Weights of a small GPT-style language model, trained from scratch on English Wikipedia.
Size: width 128, vocabulary 4096.
Architecture: learned positions, biases.
Training: a variant of Muon for these matrices, 81M tokens, 9834 steps.
Each number is 128 + 24 x the weight over its row's rms, rounded and kept within 0 to 255. Layers, rows and columns count from 0. The size above them is the row's rms in percent of the matrix's.

# layer 4 MLP down (transposed), 512x128, rms 0.143, rows 463-511, columns 0-63
size [ 91  97  97  96  95  97  98  99 105  90 104  91  98 105  95 102 111  88 112 103  89  95 109  88 120 127 100 112 107  93 101  91  89 101  87  99 105 102  94 116  95 102 101  99  96  87  96  97  99]
[[100 109 120 126 125 125 111 135 142  96 121 169 112 117 147 102 100 140 175  95 132 137 124  92 128  96 136  77 126 139 124  96  88 188 106 128 129 175 104 104 103 148 133 138 171 125 131 134 149 111 147 133 115 142 106  96 179 131 164 130 120 139 135 106]
 [144 160  99 103  69 139 107 124 127  81 165 105 119 100 115 166 123  76 130 108 126 120 100 111 173 114  69 180 125 126 147 134  80  91 130 115 168 128 147 124 145 131 134 155 147 135 122  84  96 100 151 125 135 182 128 141 127 119 140 179  94 126 163 135]
 [133 165 128 138 119 104 167  62 116 144 100 104 156  81 122 136 126 132 112 121 129 125 150 143 133 112  97 129 114  93  92 116 178 179 105 116 102 104 118 107 134 111  86 111  98 121 121 144 137 123 110 130  85 123 160 120 120 167 110 131 129 132 117 128]
 [163 164 158 130 148 155 116 141 140 160 123  96 151 154 132 130 130 168 155 154 172 137  97 128 136 143 151 102 128 139 139 140  92 128 135  75 146 117 140 151  94 133  93 161  99 144  73 144 103 148 125 118 164 132 141  73 108 107 152 172 129  85  98 147]
 [123 152 108  73 154 100 124 151 114 162 162 121 128 118 143  98 108 142  81 108 128 138 126 180 111 152 125 123 108 182 150 144 104 150 127  91 130 146 124 118 121 113 130  86 132 122 109  93 129 134 144  93 144 112 105 138 141  86  80 123 181 140 150 111]
 [117 164 136 136 117 170 149  96 108  96 116 140 107 105 146 172  88  83 140 144 125 114 150 115 168 117 115 118 125 150 120 134 106 121 129 168 116 115 103 138 141 172 158 157 147 127 166 131 125 134 120 162 141 145  94  94 128 136 164 158 110  79 130 117]
 [123 127  99 141 111 162 132  90 112 108 133 142 121  82 113  96  82 113 110 167 170 118 108  92  97 152 164 109 155 134 138 101 166 137 131 165 167 148 101 132 157 150 134 154 151 164 158 126 115 166 140 141 100 130 126 137 125 130 128 109 100 102 112 139]
 [121 137 178 137 115 149 148 132 104 111 139 113 152 118 142  98 157 133 115 128 127 105 143 129 124 104 134 150 129 125  91 124 164 132 130 109 119 134 132 126  43 150 137 149 130 147 140 140 102 140  84  96 130 136 126 167 157 128 135 115 140 127 138 162]
 [130 109 144 113 149 142 146 129 144 109 129  97 118 133 103  93 176 132 159 148 128 114 146 116 137 119 148 155 121 108 124 146 118 123 100 175 125 109 148  89 159 156 126 162 156  96 129 127  67 167 124 124 111 137 132 133 134  89  83  89 159 128 104 175]
 [144 202  99 123 116 123 123 114 127 133 154  90 148 158 136 126 148 156 111 116 127 127 115 117 156 105 136 150 138  92 132 144 146 103 166 168  98 135 154 118 175 108 130 131  93 130 131 121 114 120 111 157 123 146 138 164 130 136 100 126 136 126 135 128]
 [110 155 136  88 155 139  91 112 146 157 130 137  80 162 121 147 134 141 110 168 117 125 108 148 167 114 134 131 158 142 104 174 105 167  83 142 141 132 145 122 143 129 130 105 114 140 130 165 102 115 148 128  79 138 160 123 126 101 101 116 119 108  80 126]
 [124 100 134 122 115 153 172 160 125 131 164 152 159 105 124 137 150 132 158 172 108 116 109 152 156 169 162 128 122  90 130 120 125 132 144 135 130  85 107  96 140 109 110 142 137 108 133  94  93  96 119 190 102 143 142 108 105 184 121 151 147 124 149 120]
 [146  92 115 119 164 109 113  84 128 137 155 133 120 116 125 136 122 107 143 131 110 103 126  77  93 125 101 169 148 139 185 115 167 154 164  87 100 107 111 112 155 162 119 149 107 107 126 123 120 164  76 154 164 152 168 110 174 158 109 124 122 163 123  83]
 [131 144 152 115 133 165 109  90  82 118 171  98 119 118 177 141 128 142  79 129 177  80 115 111 133 139 104 145 168 165 134 185  88 157 113 112 140 122 124 132 145 121 146 143 120 107 155 121 106 116 103 115 162 141  91 152 112 140 131 143 111 150 140 126]
 [101 177 101 134 115 130  97 139 144 157 107 160 135 136 159 134 101 124  97 132 161  96 119 109 131 139 125 142 141 133 111 140 118 147 134 133 130 123 100 174 113 140 105 132 138 142 143 145 149 144 109 140 123 141 114 122 117 138 105 116 155 138 144  84]
 [148 121 151 149 122 144 133 125 155 110 145 137 175 128 120 169 114 143 131 133 111 144 130 140 106  78 143 129 108 115 100 117 135 123 151 154 162 122  56 102 134 113  91 118 111 126 189 132 109 117 120 144 139 165  91 109 102 128 164 145 109 105 142  92]
 [155 140  96 171 100 153 141 164 155 145 138  99 162 116 128 146 122 146 162 120 112 139 120  99 108 145 101 115 167 107 160 108 160 138 125 117  89  97 145 116 135 101  56  64  94 121 160 112 166 111  84 156 102 128 108 131 116 160 173 165 128 119 151 105]
 [133 105 167 145  80 124  91 164 138 121  88 119 119 114 109 102 143 121 158 113 113 162 149 170 137 112 144 128 152 111 126 157 117 160 138 118 130 119 100  89 137 136 139 125 147 133 172 126 134 136 120 149 123 120 139  96 138 101 150  94  80 130 119 163]
 [123 139 108 124 146 124 114 103 136  82 141 127 138  94 137 148  88 101 161 119 149 136 130 206  89 104 135 127 140 130 124 107 114 147 112 146 130 143 144 123 100 130 106 132  96  79  88 154  71 177 170  95 149 158 120 135 130 120 103 181 171 131 141  51]
 [131  98  90 110 133 125 104 123 123 127  78 160 108 198 141 132 143 126 112 118  63  99 169 157 109 137 153 126 118 135 168 116 125 135 150 135 145 140 126 126  77 111 124 138 146 140 141 129 130 161 148 174 161 138  66 132 118 128 127 108 143 150 115  87]
 [ 65 166 160 128 139  94 102 112 116  95 156 180 141 138 131 139 149 116 158 141 138 111 150 135 127 112 132 112 143 173 136  85  98 154  97 129 146 121  95 118 124 139 106 143 112 138 126 122 158 110 106 107 124 157 111 128 109 154 140 131 109 132 139 123]
 [134 137 160 168 140  72 130 118 174  67  95  94 133 177 100 135 157 158 155 132 102 139 144 144 146 164 159  56 128 106 142 155 135  99 137 152 169 104 125  99 137 133 177 102  99 145 125 115 128 104 133 130 135 114 154 106 111 119 109 125 136 114 122 118]
 [103 163 118 126 101 135 129  95 110  76 140 160 141 154 123 156 113 132 147 138 127 112 159 158 146 160 144 129 134 106 134 126 187 132 134 160 109 172 118 104 158 114 160 151 164 125 159  95 143 123 134 149 147 121 101 127 134 148 121 133 100 139 160 111]
 [112 129 141 131 176 147 140 124 156 168 140 124 141 145 103 141  98 192 117 119 164 119 119 134 158 114 120 134 129 116 142 114 125 104  91  90 131 158 157 130 139  96 107 148  72 146 120 157 115 109 119 139 129 138 138 104 138 130 171 156 159 105 166 104]
 [110 105  99 135 125 145 117 126  73 161 152 110 135 165 162  48  77 125 110  94 131 131 165 128  98 132 148 137  93 116  94  73 126 125  97 124 143 127 135 139 127 107 125  99 119 135 167 146 156 141 121 156 121 130 130 125 140 128 121  97 186 165 171 164]
 [136 138 145 147 121 103 153 155 108 138 108 112 141 137 147 154 121  94 125 113 144 107 107 108 159 103 141 135 175 123 139 107 115 130 101 129  95 129  89 153 133 115 167 107 138 100  77 155 137 164 129 106 172  83 158  95  79 144 152 119 147 149 112 119]
 [155 116 118 116 138 113 153 112 101 123 113 116 141 131 122 106 133 126 141 140 130 127 137 128 129 118  94  93 125  89 105 112 165 140 123 108 168 123 140 132 180 118 117 141 133 118 131 119 156  54 164 123 187 145 147 153 135  62 149 169 118 112 148 134]
 [113 138 152 131 126  71 115 129 143 102  77 139 119 137 129 113 135 149 153 150 146 149 117 149 160 198 134 121 167 116 130 120 154 117 162 115 116 129 110 138 119  90 133  94 155 133 157 123 169 133 148 116 128  90 100 122 132 115 100 115 104 151 144 115]
 [163 141 131 101 158 174 128  98 127 142 101 142 121 102 160 108 126 128 120 132 142  90 132 135  96  74 138 127  86 142 134 121 137 135 141  91 136 110 141 121  81  98 138 130 133 113 126 119 146  76 106 113 135 117  93 120 179 121 162 155 100 117 126 138]
 [ 79 139 115 162 143 144 153 128 102 110  93 128 104 141 121 122 101 148 143 127 128 188 156  60 111 143 146 106 162 100 124 152 124 126 106 130 110 126 141 136 108 158 114 127  97 144 118 114 125 139 113 111 146 152 148  99 140 109 118  83 171  90 135  95]
 [132 123 131  91 175 154 136 134 104 163 159 105 133 122 128 171  96 123 147 116  99 102 135 137  98 135  99 121  90 110 119 105 112 146 115 109 113 110 132 160 172  43 154 128 163 122 147 104 122 108 115  97 130 163 137 113 173 121 123 147  98  97 143  75]
 [150  93 151 106 129 133 147 107 127 106 130 121 107  99 138 153 125 126 122 179 115 100 121 166 141  98 114 145 132 133 121 134 115 131 141 104 179 152 101 108 115 180 128 130 161  93 106 175  88 164 174 161  95 121 161 132 144 118 136 147 115  95 130 167]
 [116 148 121 148 128 171 114 158 111 146 108 113 164 108 160  93 100 153 143 132 164 143 109 149 152 146 120 160 151 119  97 133 136  85  94 149 140  72 109 144 147 124 115 152 136 111  96 123 128 161 119 114 147  79 107 121 129 111 107  72 132 151 102 138]
 [121 157 129 124 137 118 112 154 127 131 117 131 101 158  99 188 110 141 124 127 115  87 143 103 142  79 151 133 162 179 153 100 148 165 131 145 111 132 131 179 134 129 119 103 121 147 103  94  92 132  99  88 120 124 126 156 141  83 162 115 138 150 123  76]
 [116  87 120 129 127 138 124 128 111 188 134 137 153  98 159 131 137 156 149 144 133 116 156 134 187 139 117 119 123 126 135 118 117 130 111 154 111 159  91 128 136 132 118 135 121 165 127 124 132  97 180  91 116 151 148 128  96 137  87 112 162 136 117 161]
 [113 135 122 110 119 124 134 101 135 123 104  97 169 147 124  96 134 169 126 158 143 122 141 175 104 161 113 124 124 132 154 141 137 151 159 136 124  76 113 141 124 155 117 159 131 110 148 147 128 147 128 119 151 141  94  87 167 118  93  95 119 157  98  76]
 [146 191 141 148 128 139  96 141 111 135 134 108  88 139  95 161 159 106 139 124 171 125 118 185 131 120  88 143  75 109 114 112  82 114 132 122 139 119 142 149 155 161 136 117 140 120 163 137 108 153 125 145 126 126 120 123 101 114 111 106 142  81 138 139]
 [115 141 134 116 104 121 149 117 149 133 146 165 142 102 136 143 109 137 123  66 115 160 118 108  97 145 106 138 119 164 149 122  91 164 113 142 143 105 118 120 167 124  80 108 120 147 141 136 159 180 114 145 140 117 150 104 132 182 106  71  95 167 128 177]
 [135  76 184 144 121 117 152 123 132 115 120 101 126 145 165 147 131 115 123 114 161 104 153 113 136 132 109  27 131 139 139 132 138 109 160 109 116 178 108 142 125 136 141 112 145  78 127 121 135 125 137 126 162 126 111 148 115 134 152 146 168 138 159 127]
 [110 145 131 149 156 145 140 163 156  83  86 102 106 173 161 122 133 173 100 132 131 134 122 140 165 114 100 127 118 131 132  96  63 113 132 164 120  75 111  99 144  82 113 115 170 146 141 121 110 146 120 156 102 139  97 111 131 138 115 163 164 131 141 101]
 [145  96 138 132 127 139 135 139 152 146 110 103 135 135 155 105  94 136 129  83 103 135  87 124 104 147 146  80 110 152 157 131 126 104 139 143 130  99  86  96 152 121 158  80 118 132 108 123 109 141 159  83 159  99 118 141 170 133 118 125 126  67 152 145]
 [104 162 147 122 154 145 128 137 153  89 105 139 109 120  61 163 115 133 132  82 108  98 108 161 137 138 146 145 116 141 128 130 173 134 138 153 133  69 136 115 132  95  93 132 108 187 131 114 136 108 121 125 123  96 146 105 143 113  52 173 156 136 110 117]
 [112 107 201 116 115 172 115 129 116  94 117 135 119 136 119 112 123 147 121 167 113  93 125 142 128 113  91 100 134 104 135 127 141 163 170 123 145 110 107 176 156 144 140 135 109 165 110 140 111 161 115 158 183 111  96 111 128 120 132 154 145 179 124 164]
 [172 119 135 133 140 141 131  99 151 140 114 102 119 141 130 104 134 132 143 118  96 130 132 106 127 131 131 156  80 133 134 143 149 148 114 154 138 156  90 157 181 129 167 121 114 153 104  81 169 134 122 142  92 116  80 119 100 109 155 100 119 141  76 172]
 [143 150 142 142 118 131  90 126 163 108 125 118 119 145  92 118 102 169 140 120 111 137 111 127 145  92 159 145 164 151 140 151 124 136 125 103  99 113 123 109 133 186 132  96  98 126 140 118 141  77 170 125 125 155 171 158  91 113 130 135 168 136 116 130]
 [ 90 101  90 153 169 134 136 136  95 141 131 133 142 127  93 102 144 115 131  92 120 154 141 102 123 123 134 151 112 154 117 137 157 124 164 131 176 121 122 137 100  87 116 139 114 153 137 166 104 129 137 105 117 124 103 147 147 130 111 131 139 108 144 137]
 [116 107 105 159 142 197 133 133 113  60 127 169 147 137 135 138 146 115 174 118 138 159 117 114 126  93  92 110 101 105 125 109 130 122 126 111 137  71 159 156  91 132 137 138 156 107 136 123  78 135 139 132  93 150 121 164 150 148 172 124 145  99 120 105]
 [148  95 113 101  89 137 126 139 118  92 135 157 145 126 100 132 124 122 186 108 105 116 140 122 130 130  96 136 124 131 170 147  92 141 165  95 104  99 100 111 111 116 115 146 152 107 174 126 123 139 122 155 108 147 110 134 122 152 118  59 119 177 175 103]
 [132 125 115 121 162 113 157 133 112 120 163 143 142 178 109 156 114 102 102 117 113 144 151 169 116 146  99 124 141 133 122 163 174 153 112 131 123 142 156 101 172 118 104 120 144 101 125 129 112 115 119  90 176 128 134 141 131 126 113 115 187 122 147 161]]
# layer 4 MLP up, 512x128, rms 0.14, rows 464-511, columns 0-63
size [ 99 103  99 100 112 103  98 109  93 106  98  98  97  99  96 103  96 103 105  94  88  96  86 111 121  97 114 106  93 102  89  90 102  93  98 104 111  96 106  97 105  96  98  91  87  95 104  98]
[[107 139 137 143 129 136  96 132 134 111 176  77  86 145 128 105 114 176 127 143 146 142  91 135 157 140 109 102  94 113 134 125 121 115 112 144 126 139 154 128 130 153 144 130 132 116 104 101 135 124 109 180 134 129 147 137 124 150 128 112 133 142 127 150]
 [145 138  97  94 147 115 163 132 157  78 160 118 109 140 125 111  84 144 147 157 110 184 139 115 152 133 108 126 108 126 165  90 173 138 144 127 106  94  96 208  97 109 123 139 115 113 146 121 124 118 133 149 110 161 156 131 131 151 120 141  92 129 126 149]
 [112  74 129 112 132 107 114 139 109 113 117 147 102 115 186  98  50 154 108 149 156 145 114 132 149 147 126 120 120 121 164 164 116 139 139 100 124 157 168  77 130 154 145 113 151 139 134  94 116 114 144 134 157  99 103 116 145 119 106 127 142 134  75 149]
 [128 136 119 136  93 140 127 126 102 147 115 141 152 152 120 112 181 159 133 137 135 119 134 137 147 128 113 151 102 157 151 103  98 128 136 135 159 135 113 155 158 154 129 146 161 130 132 155 117 171 166 150 137 188  93 130  86 170 116 121 166 123 105  60]
 [133 140 107 148 122 162 122 151  95 145 121 141 119 101 132 138 124 104 142 138 139 109 130 117 147  74 130 112  93 100 145 127 107 128 163 105 184 124 156 161  58  76  78  86 169 131 132 112 168 155 137  88 131 172 125 136 141 128 101 128 131 134 141 153]
 [105 147 111 159 114  86 196 152 155 131 102 125 113 103 139 127 103 105 119 181 133 116 148 130 110 105 159 109 144 132  96  83 109 135 161 127 159 137 131 126 117 141 151 133 122 157 109 120 116  94 140 177 164 113 140 119 110 139 134 131 140 125 105  83]
 [140 145 127  76 124 145 110 131 167 127 111 129  64 104 137 154 123 176 129 152 158 129 132 111  89 119  56 122 116 103 145  90 109 128 114 136 124 108 127 136 145 162 145  63 132 142 145 131 122 164 112 123 100 137 145 108 144 118 142 120 111 165 134  97]
 [118  71 115 121 165 132 103  82 136 145 137  87  88 106 152 133 153 132 154 127 125 142 126 114 184 111 132 110 116 106 125 153 146 137 168 134 132 135 136 102 128  98 131 118 147 132  95  97 124 159 144 110 113 105 126 178  97 111 145  99 127 142 117 132]
 [150 130 113 100 105 142 147 127 148 109 114 129 123 122 149  95  91  73 137 130 160 147 157 133 124 143 113 115 177 132  98 110 122 155 124 133 130  83 130  94 118 104 157 117  94 162 113 142 114 137  98 144 153 113 127  95 142 157 182 125 156 134 135 142]
 [125 156 132  86 165 146 112 102 152  93 152 124  84 119 179 129 104 131 135 112 131 136 145 136 129 149 126 123 126 149 108 146  74 139 106 119 174 111 119 130 130 129 155 141 117 163 141 147 120 136 143 126  67 102 176  89 123 175 108 121 105 120 107  60]
 [147 128 110 121 147 137 126 118 119 162  93 113 163 151 157 146 100 119 188 144 140  98 104 157 141 136 175  94 157 143 134 121 145 163 109 159 147 114 105 131 124 155 109 120 159 144  76 140 113 159 110 153  95 114  77  83 122 156 156 139  93 114 140 152]
 [155 140 112 115 135 141 117 147 137 102 134 143 130 143 126 150  83 109 117 119 112 144 134 155 140 135 139 112 173  94 117 114 110 122 154 156 126 126 133 189 110 124 153 139 131 132 124 126  82 139 123 119 113 131 106 112 158 108 131 136 127 141 113 116]
 [141 135 123 168 108 100 153 120 138 147 138 133 123 165 143 118 140 151 107 127 151 151 180 108 117 140 128 125 112 166 132 145 153 137 120 106 152 123 125  72 115 156 152 125  84 116 134 130 137 122 118  93 122 132 177 145 139 138 125 171 134 118 134 158]
 [140 116 153 129 146 151 168 104 120 177 156 129 143 115 134 141 110 158 126  88 124 141 145 135 130 140 142 102 144 155  91 153 118 122 107 117 122 142 125  92  92 119 150 112  94 156 121 134 146 131  94 131 177  81  85 106 122 124 119 124 150 144  90  94]
 [143 116 116 161 124  96 137 140 133 127 120 125 184 136 118 104 126 126 171 132 105 126 119 165 125 104 133 137 145 129 151 134 142 102 151 159 107 104 117 124 109 129 117  98 116 136 154  82 128 145 125 124  94 128 133 131 119 173 141 112  82 136 108 179]
 [146 136 125 132 120  90 148 174 161 110 122 139 103  93 113 133 122 158 166 159 112 121 122 119 159 126 161  79 146 142 122 101 132 136 152  93 158 135 121 133 119 118 131 147 134  86  67 144 166 129  62 153 136 137 144 136 126 166 127 118 141 166 102 114]
 [132 109  97 122 108 126  86 155  92 140 146 143 133 145  94 115 143 101 130 161 162 142 170 169 140 133 115 104 148 110 136 172 133  93 119 152 100 110 132 121 104 126 110 124 128 160 150 132 128 122 121 130  97 158 139  98 157 137 127 108 140  92 124 115]
 [119 115 129 111 112  97 106  97 156 126 120 140 166 110 149 117 141 119 160 116 123 118 175 141 130 137  97 107 134  92 115 106  71 110 100 146 135 163 145 179 142 114 129  99 189 111 109 178 151 197 131 148 152 141 109 104 119 133 113 133 127 117 130 121]
 [148 104  73 148 147  63 135 110 123 150 128 128 113 126 115 107 120 121 141 123 121 171 175 136 108 138 106 179  90 118 145  92 126 142 168 138 133 146 111 127 168 140 125 129 128 140 142 138 145 155 102 133 118 116 123 142 121 150 154 109 153  65 150 126]
 [141 127 131 171 117 143 109 165 133 114  72 141 125 118 154 131 153 160 103 113 117  88 130  99 139 119 125 177 145 145 108 119 105  86 112 138 100 132 118 148 116  98 148 107 107 154 124 114 142 175  96 144  94 136 128 151 158 127 123 111 130 145 124 132]
 [176  96  97  91 116  98 130 165  82 179 121 165 123  76 102 108 125 102 127 129 106  88  95 130 113  70 124  93 138 136 109 156 141 103 127  98 136 148 180  99 127 168  84 120 117 148 147 122 117 115 106 132 109 124 132 160 150 160 123 117 133  92 102 128]
 [103 100 162 109 120 143 123 122 148 163 167 106 122 129 130 153  92 166 117 127 190 182  88 138 151 149 143 128 141 117 151  74 145 153 133 154 118 159 114 133 168 138 113  93 140 156 121 111 104 190 130 125 151 105 135 121  94 150 131  98  96 149 139 118]
 [174  93 140 126 149 144 130 136 122 136 142 119 120 174 119 133 108 130 129  64 119 181 101 131 132  76 101  99 151 125 111 144 132  77 131 134 116 162 109 144 133 116 158 140 154  99 102  91 117 169 123 194 102 103 112 133 146 177 144 149 119 149 166 105]
 [126 109 145 100 114 114 135 139 126 173 124 112 100 120 159 127  99 139 108 126 100 157 122 121 122 135 101 119 144 126 160 136 176 129 156 131 140 154 175 127  63 144 149 141 103 131 160 128 132 140 132 108 146  96 141  87 104 154  91  71 123 149 132 118]
 [145 122 129  98 128 113 127 145 125 141 110 146 154 123 148 127 126 123 115 124 102 112 112 147 172  93  97 144 168 135 122 103  70  94 152 141 147 115 169 103 114 169 179 114  98 139  86 134 124 141 145 128 133 110 159 119 119  94 154  69 118 156 117 115]
 [146 127 122 130 131 123 128  97 140 157 152 141 114 111 126 112 143 110 106 146 121 107 150 124  98 142  78 113 102 130 106  70 144 133 151 114 127  95  97 136 140 152 166 118 116  73 171 142 119 139 164 135 125 114 113 135 109 143  58 152  99 132  88 126]
 [120 130 106 166 137 181 172 118 167 109 125  87 142 148 162 148 137 112  95  62 123 123 119 115 133 133 147 125 152 131 119 126 121 135 131 140 107 157 133 150  84 122  92 133 146 119 150 102 170 142 120 146 127 118 138 117  85 174 117 129 115 128 131 106]
 [139 117  89 123 121 136 103 122 129 107 176 111 136 146  99 142 171 158 153  72 103 106 144 110 111 128 121 114 142 126 141 145  94 105 156  60 103 104 127  92 159 161 152 116 115 130 167 180 126 132 150 149 116 136 150 159 118 125 129 169 108 150 122 129]
 [149 149 102 128 127 162 139 112  99 101 143 121 131  98 165 143 121 157  93 137 124  99  91 147 111  98  59 158 137 121 164 113  96 149 100 114 162 116 148 126 146 129 121 135 141 157  89 108 151 155 141 104 131 132 138 139 135 123 139  89 157 124 149 118]
 [162 149 103 171 140 129 165 158 146  81 145 134 168 130 141 133 138 155 138 148 133 102 127 147 102 126 105  93 135 157 118 106 128 121 115 126 134 127 141 135 123  39 138 101 137 129 149 145 156 136  84 120 131 113 159 143 142 113  82 105 139 151 103 120]
 [143  94 136 127 193 153 136 131 106 155 117  83 106 162 112 145 114 162  94 146 110 127 135 112  93 120 141 133 150 110 142 115 114 137 102  94 144 140 117 121 121  72 104  91  85 117  76 118 113 139 106 129 130 103 118 136 143 124 147 135 144 149 144 124]
 [139  71  92 120 158 132 124  99 156 157 106 108 138 137 175 101 130 125 138 167 126 141 153 197 110 155 142 122 118 140 144 114 140 152 135 115  95 137 158 164 115 138 145 130 136 128 154 119 138 140 137 115 161  69 134 114 113 122 124 122 129 134 138 134]
 [159 108 116 127 116 107 122 119 130 135 100 129 156 106 147 141 142 138 104 158 148 112 141 133 166  98  91 103 128 109 140 134 127 180 140 135 155  96 120 125 117 114 151 104 177  99 127 194  91 141 103 111  95 117 151 122 102 144 131 143 151 115  89 111]
 [145  99 144 110 107 168 149 116  91 136  93 119 155  83 129 130 115 126 138 127 143 145 149 116  94 148 145 128 110 144 107 111 118 133 134 146 108 110 124 111 109  86 121 121 103 183 113 137 130  83 138 152 108 175 107 113 134 168 149 141  90 188 155 151]
 [119 111 118 105  86 107 116 134 174  88 150 121 122 110 142  92 141 133 116 115 132 137 114 124 120 125  90 164 175 136  83 151  71 119 125  81 140 127 127 111  99 154 115 148 177 115 120 134 151 141 136 117 140 116 148  96 134 133 172 113 166 105 126 112]
 [154 133 148 153 135 113 142 107 181  65  91 133 117 118 105 131 103  83 122 114 127 124 137 139 128 148 138  99  92 123 127 140 124  71 107 172 117 167 120 146 117 141 138 113 110 107 138 148 155 170 158 134 105 150 124 147  97 131 155 116 148 116 131 108]
 [157  78 135 152 133 150 139 144 139 124 121 124 128  94 166 166 163 157 105 137 103 184 128 141 122 135 107 144 116 145 106 122 138 121  92 139 157 124 166 167  89 131 110 147 122  98 135 145 107 144 122  64 117 137 106 144 120 132 125 103 109 168 127 107]
 [153 121 121 120 141 140 130  96 155 109 144  84 140 137 147 113 143 137 131 141 116 100 132 106 154 150  95 117 150 139 140 149  96 120 114 107 137 129 112 131 137 178 183  93 116 137 121 116 119 126 138 109 123 147 117 128 115 133 158 155 131  69  72 122]
 [137 134 145 154 106 148 166 127 141 155 125 116 151 128 159 121 113  99 148 122 104 144 137 132 125 131 125 134  79  96 136  79  79 100 104 106 128  95 152 121 132 135 175 115 124 128 100  91 150 160 137 187 136 121 138 153 158 107  77 126 105 143 122  90]
 [146 106 154 127 165 112  98 121 150 123 123 141 127 147 136 132  82 141 160 106 155 151 140 154 146 156 104 153 116 135  98  78 123 152 133 145  94 105 124  88 155 151 162 130 119 109 113 175 164 135 140 112 159  77 145 103 100 134 124 160 125 156 116 118]
 [142 129 143 151 155 132 157 122 106  80 172 140 103 133 133 122 150  97 124 169 126 143 128  84 118 146 128 176 138 114 121 123 124 147 107 110 119  96 147 200 151 148 134 135 114 121 160 112 116 145 167  89  98 160 156 112 120 145 130 144 106 172  74 115]
 [123 140 157 140 157 118 130  94 134 129  97 108 111 129 138 110 131 134 160 145 107 120 141 132 166 158 134 131 195 102 124 137 101 130 152 137  85 140 142 164 140 122 125 114 132 163 149 148 117 146 119 124 160 123 143 154 139 111 142  75 112 117  91 106]
 [148 161 171 118 160 149 141 136 167 138 146 163 142 107 124 131  95 151 166 127 112 128 150 111 105  87 144 104  87 104 129 113 153 120  70 138 160 151 145 157 115 158 127  84  93 131  86 132 158 131 152 109 100 127 104  88 153 139 114  94 121 109 110 148]
 [181 143 133  82 140 109 105 142 129 130 137 110 120 148 123 127 143 103 128  99 120 132 141 190 137 111 140 117 112 129 106 157  98 120 107 134 123 133 117 115 153 158 152 150 147 121 138  86 129 122  77 129  93 111 104 178 132 141 156  98 176 159 112  83]
 [109 150 137 105 124 129 160 110 203 141 132 132 121 131 159 148 101  92 101 112  94 133 112 129 113 108 132  90  94 140 106 136  78 130 144 111 117 111 130 141  85 131 104 103 155 116 143 129 189 131 104 146 125 128 133 131 141 139 113 103  96 168 133  95]
 [116 117 147 132 167 123 130 130 104 137  92 136 113 118  81 134 110 163 146 105 152 109 144 123 115 122 126 109 116 139 106 141 130  84 138 109 122 105 121 133 159 178 135 139 131 164 121 119  57 147 133 106 116  77 109 154 147 157 164 170 170 137 100 115]
 [106 123 143 137 199 138 108 103 116 162 115  74 136 134 114 139 143 120 125 140 121 166 136 188 151 110 163  89 110  91 109 133 113 147 113 146 123 122 135 126 152  98  86 109 132 165  90 180 149 113 144  91 143 156  98 155  92 104 152 102 125 117 135 125]
 [117 108 163 106 134 142 166 116 142 122 126 134 121  86 112 132 178  92 131 119 140 132 125 119 140 143 147 148 164  97 137 141  95 118 123 137 125 153 111 156  61 119 160 129 145 165  87 112 142 159 140  85 135 142 118 114 119  97  88 121 139 123 138 108]]